{"n_layer": 11, "d_model": 448, "n_head": 7, "n_kv_head": 7, "head_dim": 64, "d_mlp": 2688, "vocab_size": 2048, "activation": "swiglu", "norm": "rmsnorm", "norm_place": "pre", "norm_eps": 1e-05, "positions": "rope", "rope_base": 1000000.0, "rope_fraction": 0.5, "qk_norm": false, "attn_scale": 0.125, "bias": "none", "tie_embeddings": false, "parallel_block": false, "init": "uniform", "init_std_qkv": 0.0168, "init_std_o": 0.0168, "init_std_up": 0.0168, "init_std_down": 0.0, "init_mimetic": 0.7, "optimizer": "cautious_adamw", "lr": 0.000932, "beta1": 0.9, "beta2": 0.99, "weight_decay": 0.0, "lr_head": 0.00445, "warmup_steps": 488, "schedule": "wsd", "decay_fraction": 1.0, "decay_shape": "linear", "final_lr_fraction": 0.05, "batch_tokens": 131072, "seq_len": 2048, "doc_mask": true, "train_tokens": 901300000, "steps": 6877, "dataset": "wikipedia_en"}
Each number is 200 + 40 x the weight over its row's rms, rounded and kept within 0 to 999. Layers, rows and columns count from 0. The size before them is the row's rms in percent of the matrix's.

# up: layer 3 MLP up, 2688x448, rms 0.0351, rows 2080-2087, columns 168-223
# down: layer 3 MLP down (transposed), 2688x448, rms 0.032, rows 2080-2087, columns 168-223
# gate: layer 3 MLP gate, 2688x448, rms 0.0367, rows 2081-2088, columns 168-223
up2080,094,241,141,258,142,234,242,220,151,162,178,165,214,249,226,166,221,230,287,171,168,239,264,244,254,222,209,187,148,254,165,228,234,181,221,195,157,219,190,270,212,173,216,169,208,186,273,251,205,197,210,217,222,212,205,226,187
down2080,098,224,211,238,198,263,233,216,191,177,253,135,214,240,182,176,222,176,350,218,180,294,284,224,198,185,204,201,208,211,167,202,219,113,213,174,160,164,173,222,223,257,214,141,260,235,234,206,271,198,192,211,269,248,238,235,170
gate2081,105,177,214,145,200,213,167,208,175,299,192,246,156,151,198,213,237,233,141,176,173,238,199,180,158,180,218,136,270,187,151,201,280,220,198,303,213,193,152,194,172,210,264,210,182,178,231,186,264,197,167,217,161,187,218,220,200
up2081,111,273,151,189,202,89,134,152,146,136,196,140,233,207,163,252,250,193,184,222,203,152,190,195,224,162,227,223,181,136,162,163,152,243,191,218,171,256,219,193,310,164,142,280,192,234,160,265,247,203,228,196,155,248,248,174,212
down2081,112,286,175,190,157,78,149,195,142,125,179,175,226,252,202,248,287,255,156,292,177,162,173,229,232,192,169,229,182,170,147,129,171,217,186,203,227,191,175,211,303,196,145,265,225,230,113,265,197,240,233,228,172,282,247,196,226
gate2082,098,255,201,240,292,195,124,121,164,175,192,187,231,205,230,299,253,234,189,167,257,211,190,232,203,182,112,180,173,180,211,230,179,184,256,142,178,200,205,279,197,228,186,213,223,269,234,234,141,199,188,228,99,272,249,167,211
up2082,097,278,258,177,175,178,207,188,160,195,216,255,233,237,247,164,165,205,207,187,149,192,133,196,252,235,228,200,149,246,235,143,192,190,247,200,223,193,210,225,207,214,194,228,151,197,260,219,270,201,219,164,203,270,187,234,210
down2082,099,208,200,136,205,193,247,208,198,240,245,220,267,203,234,153,189,195,198,231,129,164,211,187,203,237,229,213,159,209,170,209,240,176,168,156,189,188,276,236,205,150,225,212,112,186,300,273,223,196,154,158,177,212,210,259,192
gate2083,110,159,108,233,172,259,218,181,216,236,104,176,192,230,157,190,261,184,240,161,207,197,247,169,184,193,153,178,215,250,202,193,174,133,215,209,120,218,198,293,202,139,200,157,218,210,291,202,196,199,139,209,224,212,201,232,200
up2083,107,220,195,200,215,205,270,238,237,140,193,237,176,219,204,230,189,132,270,187,193,233,248,194,241,176,177,219,98,278,182,162,149,216,198,231,278,176,195,246,112,158,125,208,209,228,168,150,173,221,229,268,203,213,182,221,215
down2083,107,264,286,214,255,89,146,227,173,178,238,219,187,190,227,231,219,194,158,237,164,167,167,194,168,198,287,212,173,192,146,184,244,224,201,180,222,210,159,162,195,257,214,191,145,191,135,239,210,131,242,194,161,241,244,165,215
gate2084,075,225,212,214,148,206,198,228,109,185,153,182,132,254,175,169,260,198,94,187,200,247,196,221,231,208,174,193,126,151,204,231,179,233,200,109,159,249,149,106,175,235,226,219,237,231,187,258,205,152,218,184,151,151,194,165,192
up2084,077,153,118,165,171,173,294,191,248,141,122,197,236,146,96,169,213,183,274,265,220,145,245,187,199,254,186,141,132,195,216,204,97,184,243,200,166,161,180,201,241,165,273,256,294,205,266,238,242,215,190,191,263,178,228,237,271
down2084,080,219,203,194,190,259,214,200,193,193,165,178,198,155,222,195,215,207,293,215,215,194,183,126,206,234,215,262,199,235,232,267,129,172,106,212,292,199,152,203,192,201,259,173,213,154,205,133,215,265,217,141,234,224,206,179,237
gate2085,121,154,165,245,179,303,230,218,183,168,182,203,217,171,161,232,191,289,256,259,144,248,214,163,285,205,169,173,185,199,205,233,232,183,134,225,225,161,222,181,219,188,260,121,301,252,175,170,148,165,181,141,208,194,192,218,217
up2085,115,208,159,206,201,197,239,202,281,260,185,198,196,188,221,210,225,118,228,157,272,175,141,204,240,245,164,230,303,175,272,218,198,201,234,152,129,232,198,199,291,203,194,135,254,141,224,213,206,231,229,263,192,210,275,214,164
down2085,116,210,133,236,190,268,217,195,224,199,206,241,203,147,229,195,245,189,207,209,208,221,248,180,295,266,156,221,222,208,220,153,218,167,172,234,133,201,234,276,257,282,236,152,181,206,193,195,201,218,200,188,183,158,175,207,175
gate2086,123,254,142,229,184,169,151,171,101,175,173,180,213,214,146,159,182,178,288,221,187,232,206,217,210,150,171,211,202,124,242,169,263,275,257,152,230,286,221,155,143,294,244,235,184,143,123,208,197,243,242,201,179,191,203,223,151
up2086,128,184,230,188,212,181,238,232,149,146,154,191,238,152,173,189,229,181,179,150,231,199,248,293,229,195,192,186,148,193,271,226,237,163,168,215,232,175,186,173,179,139,139,222,313,255,211,227,199,165,209,226,199,238,237,165,237
down2086,129,239,167,197,222,195,131,178,90,164,185,167,164,214,172,171,169,153,273,258,198,226,194,247,193,169,197,198,178,118,263,183,261,269,255,116,223,228,219,185,157,268,213,237,222,148,96,181,206,238,257,234,173,186,201,232,180
gate2087,092,179,229,254,291,147,176,256,204,225,204,178,105,173,196,155,206,271,238,177,206,200,192,232,209,222,169,237,287,204,142,221,165,277,163,198,155,166,243,159,171,218,215,150,192,143,304,198,219,228,210,211,266,164,155,218,225
up2087,085,184,194,193,266,223,166,220,173,288,195,228,132,240,263,202,251,123,180,206,250,199,197,156,154,261,215,140,151,221,258,96,184,246,210,138,166,254,189,162,256,234,158,252,161,173,229,221,153,166,211,223,215,279,165,167,208
down2087,087,198,182,134,189,301,143,188,173,228,182,273,157,215,221,242,207,106,163,155,193,217,202,169,190,187,206,191,128,159,241,149,193,188,169,173,228,199,185,253,218,208,216,222,195,195,192,146,167,141,213,209,178,252,202,162,166
gate2088,093,220,209,200,174,183,203,246,188,275,210,164,265,139,277,240,238,175,243,222,139,210,164,250,198,182,221,154,181,151,220,202,160,241,140,219,178,243,193,253,121,187,165,274,239,231,162,227,306,206,163,210,151,215,157,151,175